Each number is 500 + 50 x the weight over its row's rms, rounded and kept within 0 to 999. Layers, rows and columns count from 0. Numbers have three digits each. The size before them is the row's rms in percent of the matrix's.

# v: layer 2 attention value, 64x224, rms 0.0985, rows 58-63, columns 112-223
# o: layer 2 attention output (transposed), 256x224, rms 0.0965, rows 58-63,122-127,186-191,250-255, columns 112-223
# gate: layer 2 MLP gate, 512x224, rms 0.1, rows 0-8, columns 112-223
# up: layer 2 MLP up, 512x224, rms 0.0981, rows 0-8, columns 112-223
# down: layer 2 MLP down (transposed), 512x224, rms 0.0925, rows 0-7, columns 112-223
v58 098:404480482537447566452493566471515439530538515539480456589444508527443492472585493503593529622582559558424625477439481520479413516611510435570521577468459573480450525423551484542477535519459531460457456519503501521578546524516450521465477529529539532529515530508505522451475483591589445368541468499480520568472497476475465492514510526433
o58 100:454474499548521450505494484472438498621487500526681458461449588520526532475435589571476534505492503534499455446449558415619530535539550548467412498538432604546438538531478557484515545544507418497436565541473404457430554461536468503469537440452487446549475500553477508524435472522508449602505419547417532500531499504480436585454498488478
o122 117:473451479559462460505500463565409539561517553540638504413438637539565528515414504550509486500454483602503491486463519452633538539524537530475472475478464549506445566546408539495546491540492477506461583500444478414432509412592469445456526458481475486558549559601459552535430481511487462587426437572442565526526553491458467532467504482527
o186 079:471532457507568508544439481476473503530498542482632473511423604527564512462447545548510568441569525521465504536496552442518494529506575447422517502555440564523494539556475549493491621529468426582472534554466445483400576392517436541495538493537485460525490478535510471541438484455520506532551424461419477489476543533515431588451426574441
o250 100:521474577594407370502473453501398529509505474593529529396473632527457529479468473551490456472476509519560478488511565529601543482521513569495454537429501464472491529501374557532519502556503510470520543449481474398404513377565486443454533452472521497509547517580495495550455497570521452541418524538474578513491475491493545494496526492446
v59 102:633573417576431502450398429534588509448417506404478588513455493499598442434424507510446523516519469469479586522521507469590540496553500514503615472439479446501518522490553522490489489570426586467464444503484417541542562512536524500487570470597473511486557502424469491469496522544512514551535508514499542483522568432471453463464385468528
o59 104:605471555450436476446490469524492511551411491505430476484573485507452600486431347538474564521586523458460526489532546572502548471481589570466582542485569456508550519460609544571423468513465446483508502547518449449511451498471496565520522506460572550486466452541421509437563444568522537513499492437483443466462473482395560470429533427569
o123 121:555513492456425480438481528590525522502425484469435474415576495513506609497437381533516560552528528452468575524443577581480587449579575561439601524467509483568540497477605516526439523520477449513496465563499501430511493501531549555527542498451593538550479448538460495420587431516511528544489480424467451517478479461496552540443494447549
o187 082:504469538482394454435520508528453503556502535566380504456604473493423574497441423552459565521523528457498499458492472540482574468542547551478610491454558459515509561431596578539447457478485447544455485526508463399531461562465456512464403494484545499489552408510514616414564476536516494536485503468524463441442505467456538494488526409577
o251 096:509493472431522417441479582531552522471518454515475448407469497544490625525491497588454520559519475491452523494485586611440538477596594499472571542559469545521584463508540515501481517474484509583469483568492518448437494474497538591663538498499619525578427505637526406434497468504548523536482449459496412510556568529416556524457482515537
v60 099:502473415447590488467452500495540460511445491434482420438484534573435443500490507470554509585438525442449485512503479577543503509647608427525470550328555458539502484507444490512483635556490441498483554539552478467399488480465465474436476434466450602536583585474473536417495486551509424449420495528459532433459479466527553526520441469437
o60 105:510498527518492543469489503524523501597513472479544459453471546442515446584648580496502627432516510549565571467468473525522547582534495503474531469493507556562434365524522511484475436483389511505437387430547473455467521603462416529423464459499435565554507518496526565397500454559451488537452504544567538504487471434432471421441320503467
o124 113:531552525516473539486472521572494460533489487522536457513498557443518441556610502569491586490497513556504628529480465523509549579568505469511531482499503523539447419565515467479521495471389544514478331459509488431500509609448434515474464459452430513532504457524464475425469454567451499523481506492496493484472464419409415402462320527503
o188 071:552500565546483553505519472511499483556503474466532483474434524452479462596531650466497575467479453506559568456488469513534504597502484502609532530462505521512434443556499529501452450466454523503489398489492494468476441573463486505464515439535443535565523546488496410482547461596468445517458573479521505503466498454469478494391382493449
o252 097:467524561522434458527481564516529497526434524539559509525439556453482386553559414613475547442513524525543597529452528515454521552579484516511514505550471493529508372468475480459513478505384502588571409453488504439498543556500416501556473516490444517527476450386469542467487487573522530543443498510489506485429491465444456462449331458461
v61 102:513433525559463456435599520436489525510528448478510452486537512575451487544462469627517528489522505550528454510475477494465438516540432516401485419527449475529513464415506491414459526470487495538476478507572530490551523436487520525535378501465491523440533518592405457462508562524574483531361485417520523501395477526543407408453455579545
o61 106:504431506513603434487443455584633559499553521489555511532408570542445600427509588477534419533468524421518529402494544519549348497542590499531405480487365587486591451489441490539523580569547474424539422580533525491425513461480513544552478512469491475418525444496484424521424508498555578516535495565514548511457599455438468461575477475433
o125 116:487476498548588468462424499579615535496524484475512465609442545535421627463513575492539401543457528422516484426494533520539373482482553471496412476513420592478566396478452470497517584550605493400474429547498500418453496474491502538572542555472514446384478469517517494557473545524571537502577492498524505510399568462457494439629431505450
o189 072:470497534493573521466392421579463580523520506524547531567417508486532570541511544469499483522481573439543548442593526477496434509473508464508415446489406535460585437480398490522553545572565501487544460496528510483487476536470576543557497464469516437441483458538467430514437516548506533551528474499512560485429574498498465472573418509398
o253 101:531491441514577436448424440576584566504552514539521455576503504519401644459478565452519481498464443472476467440502523444494449454446532517481461555486441558534523538466534513476498648566558439350485485575466517490557491479471433490536542536433436476419525467477555553498491542511620578515514516558497521581465594493517517517579415447477
v62 100:529422573491505539464639480564421536598505453501536459477476544605581518477496490429508469498475543512489501473504571436393486448506459556515484558497527551575530466519533490428521461543454517489492447525467501496494578525537482445475484520417497505447588476474477509544531452598492464493599624559469572547546527539521555458521524424458
o62 105:464492442518483572540642487512484500570507490592468514359476460525480462529538440498523455468510503515521522533464538451447545529490503509496524498472475562566514470497557439503418443493575538486471527603522578504432485551433576536457411471462471418549510430511594502454507506534533449440630543501514536436422456440505483457556566452435
o126 110:466475414530456547510598521463474541532495519563470557361516482481512422490568483479503451467505448480491499501497558467463528554470507511478542476421471475567522501457550404556402404529573499519455546602461511534441465530446536493489377505467492450496502466557578567440500517508533480391625482528523527457438473399524536467530558401466
o190 075:459533411492428617515584471521493554566464556522473508362560387498511478474486519500502491497564461545553550600563494508516586461508604576491493521528471512502460521409538410568409398495480478453481525537492535459498467532483532488469482469475414487506562445513559523438510574553578528464575529536554541471437508500495523419558590348483
o254 092:454488463544546543484525452525477472534500463556454516441529464469588452531538476459453469445486485563516536545483510421457536552452454510462558530414473530529581484489574437536344475498559518428437636583467513585534462505459593521517451502489521390543467499554549569511466497439468524529575471530490501434407467401499506458532516493478
v63 102:621461499584458460429503487482537613522546484566559438518450516540388548492480527464438566579576475472558467482440469534427563572559552467455549584503436508421460505493519444556598449539474407501474493471534511565461391420492524419523563556433606583477473520509491524386476527525443565527442381487361476498463503545494568436459516502465
o63 105:414577491461483473568497595489474414386562526556642474515488513507493431526534580522458567535555512526487562525523488442506446503552384489445500533507508457492506504488612547461500544372491462443487564529532490494503543473477454451389565485494497468459449561559502423586419421574564512591502568488584437524438472477476547498512533507512
o127 124:441594441467505486598482567494496421340535520511642499496480530519488413525517575514442547574541493503461564485548449487500449527513438494478479479491506456501550500466641552486505539373492490493545580548512466545504514421466467457384523488474461479455424599580467470545448468580528521541457566453581433539475485511463519553522528469482
o191 079:456566494492477516569457477490503471493553526565616426517525482485436490520528665484433518487597495477579481507610452435499485497505439495437515485492492485521529534486595525457522541376500456432499565469458523494475577419478438438473513498509514443493438489578499383532427458556558485585551482504497480508478477555457581514547488548577
o255 098:491615404582461459555458523547490386417522396493564556478491480563433427591534557561530537532490455483440580534563520514513403527538468579503464484528522459482587507473564558518439533377534532532532632586517530473541450450524457505366584488467513481519402542428522409593500463542527554549437550453604469435459459460512510506573479396471
gate0 112:518438511524480412463548489460532474505504424469530499437463495583469465535468496534451563475394422577519500517535525450445483490501497588462536485562384519393499449442510492474439598467482437522509518552555480463596436588452554457462554501372478487616478538547466441506434506499515539388600479509512538575577402489533490612514458409554
up0 101:528518473490481585462575405523456543486497423559565470482536518502499521510488563467455493548496572421469597407475526595494479450491521504462519533537494495481507452485498463457470533514495578389531439481387544529439507598513536466555557555512401437448604438415413458510585466472562501490459482569519584516519504516493465519477504583470
down0 102:508561532418425663527443486461518450474436542521423434469616487465465565490406430551454650535517565469422523462494526437494482489484478475448458496519587472574418619549482516389504478517480579529498506467557550501471577468446484440528583493484550455599539450473437471506563610448461476543445532525523546511496523553523507582405408574467
gate1 096:531480487529634566464495511547515460529437480519508481471566401536411540572516529526553456477622409496460516486480504461540533507437494478469489572559506389437542481474574545467551379529452603502444579513542399447519587417493456505517461481544510539566497463525492506500505450484628588538382555439558472516534473478539568457542451586504
up1 096:588530525520457441566495432559576437542546424497521542542490540526620427470534577486544561447497442494479499502370476410479541532503532556399446426524497545474455523515463535474440496527465456523553505469448484494518419461486529538479578638495530413432476531458501462470465514513490482457477482566455560541532464512470488448458551482531
down1 097:528452424553459532424553496509474548587579506576453589449535445463592506447588550444459465582524452531536503553556495501505579511538488431564425487485558464500428503478464601566429462486524425573506534485430538495494566518530548485483403465469500454537444556490481638529509475449458507429496474451495449418475464594474444491490457494578
gate2 101:451449543469525561527485543485505450486511505483561509439439509420468627505564476538582525529527478453537473512527572489475435499425486481547526460527475549478471475479511460545447545513409506545512476546481457430556499439542510427538513440436545434477471375392526494412356494513533503614517528595465541410486570534481535472479473525526
up2 104:475484458561498575438516483462477486510503538496543434584607528456553497520410522492563433522530426515415599586533544513488546384525525468540527468522559503434478551561538513457488451497511492454535352544454597525463480488481443491527548519523436518465585509462526478531511560488527503474459490445482491512451432506492528469557488536466
down2 104:448479491526470474588537488595430443493480536547407434582447594441526520474469578618520494546514348523470441493452454546623511466512523489521550498506430495540568483461520470438466411522421481516546510547507521505523514562446434422489487461491477502482424569448591574437509560532500547459493543448561488426494524459475485632499521597493
gate3 102:469513580527582417475433406514528505436450427523479547549524587488574596548393443542450511554529457507485582625503513496526517488590495539495435515464490506505349548551536519631523572547516447518482531525522465548496576441541472463502518531439535469526564503574446494499440611520472572486481514472459479495442511529499506522486410555501
up3 105:454519511627525410520484394489603495464432398521487540556453505557553493566380536507449538557498514487451487535503509591509525445528571551458437512444454569503430509516518525557587447576546425419589598477488518547451543553526483462489525479480464577488483508519475413628505559527459566567449622465427426508474519495480475562426476470505
down3 102:494487458485478410584514479480570501556517511518414554543498469425537426476495596533496513470439520450470558520482496562474533423572415512508553440500529570523453407482439470522513427522485389501518555521530544530565532528473551588447445548539463605476466499495461385536471503610573524562654595455461478523448552469485560561470512401541
gate4 091:420512468584491559437496439511467477497575505550507505515413438432512501521503557499386466532345430569527459546576459486481493474593538547459493448493464533507608461585555515473490502545511387484519493573428478425417591511563466416464491407495436465452508507454505493522492561489465411509531482521496532510654478402469514497571507542468
up4 096:448520329508536488496558510507446395557500508497457412475435495477444407411538610560506478477467513601490505427472517521480577465454582517431518524543405511361536556553433498427463519503570461499548506483454617475483483475514389491487458446558516566501465478524486416480564496462433558605470568542447441549565550451414459373529501477459
down4 098:450486532477483572486417511511505592500510471449524461445487563507459542521532301435539507490479544533466508377544600613500488535505507459508593505519493459499540588443447552388484596548498527464508443455424479490493468484490489454457459608568551489491486501563463362447473490536445554552424454494504544446472507536481532500557479484441
gate5 100:459615519494573555480487479573490510440510474483508434424519448561522562550531491492609462486607507497562472561445457430414498503457439450470479501570514467543470502523514519465423399407510571593553585565542461520497508504512508476443437471534559564485537524581517575437488500561531468498464569498525474532514469491464536540495414493559
up5 101:425425504508534520487519435580512565541573403532507492468459432489526478498410537506449487498407564424505470483543527487528441639481478546525450503460622511454543470478506442479472558466552623508499535464492518496572465529535485584552496483539499592480504464421536469548521561578519558516494451512500572519496425422520506485538475528531
down5 104:428511506440560573558493528512605502455510486427524552560586499516555522478472358536410511461457583549527476475555536550419562557511544519496493566548508525509547508472550452440465550471480467500387510561538524464643553561508545574539465443553415517504512503493442578543427556493499418489446471496346510423582484444497490543515482441594
gate6 098:536528580487494535569492467537524567478498451527592503551527487633557456464531476527477489537539489476455478510437512539461541493514579574501552425501581483465536548529547537467568554480526505427476516536417518544413456560432503428516516537498483383485468449497433463534517574523479563377535563567481584570569582529412476554534510575478
up6 096:468433453498618384538521488477402526510488547508507557414515551552447501457493549497545462489445387502503471479535498522500444444484407497512425560554437444495585494491505472522590450508513454507495493487536461454589441518556486562446517413541485491485449521501526520454521500496545484596523398449502506445444385458493531467428500434451
down6 092:526471507476527529451525527526438564426414581504466529444557496441547481565460294546519462471542531498488431477488496513522465571533505476533436542421537479542488527545565499519486545514478465592516504435480465586514527539431454498462551419542507442517507575488521624432443491479570505462503443528524500537552435445473463495519604562422
gate7 097:513540571500449458477545496481420472602580526414509525522444483541552500497534391561536570493484534572547465502452391522400545443465523557426513505520510481562556525609484486527469507474550471539581468709466517495406512475469511474422431454528532461470440535485532557508495504452476481434418468439556503478444558466486524507423536534489
up7 100:538443505531511524488452496435540524434480359531536516513499522545452553585516500540561497523498403455442512499399431553489527474579438428453459618515563550548414584543461526512449499435444609545462506466468566479554461480526547604559554527481528599466465511465435487550432445590605452542565495508468510462482469466517437547448592478571
down7 100:516498454502504550492495567492574466473524566480458543464524566522540504503467485514420546508460475500420527473536439505528477464552526541586481479579517557417547483522543543515505529509506463543475518486393500441582511554525470450468495527553393438507514471578555618512489477512489514564438436483519515475604556518472513535469420489437
gate8 095:516431414512517552510475563469485466479490522510561529453434526435516428502488392555548509500465557475518479503476433486401517553514487517461484546642510550524528501482417578533500443511552492613514480570446500521492544544620443379459560482454540561529516399497479463512470472482492590412524407449614491508477558476463501515532548520443
up8 097:517545557428525516505548472508582487523490526447410447498598509537539557476522563415418464460493465512545498547521465554609482480490512535577408450432481433451442420504511502474500551540554399529501458484571417412580425490472530578453445506537442465420460603445485466433466512568542495555482479476343498459546507556527581523473507543588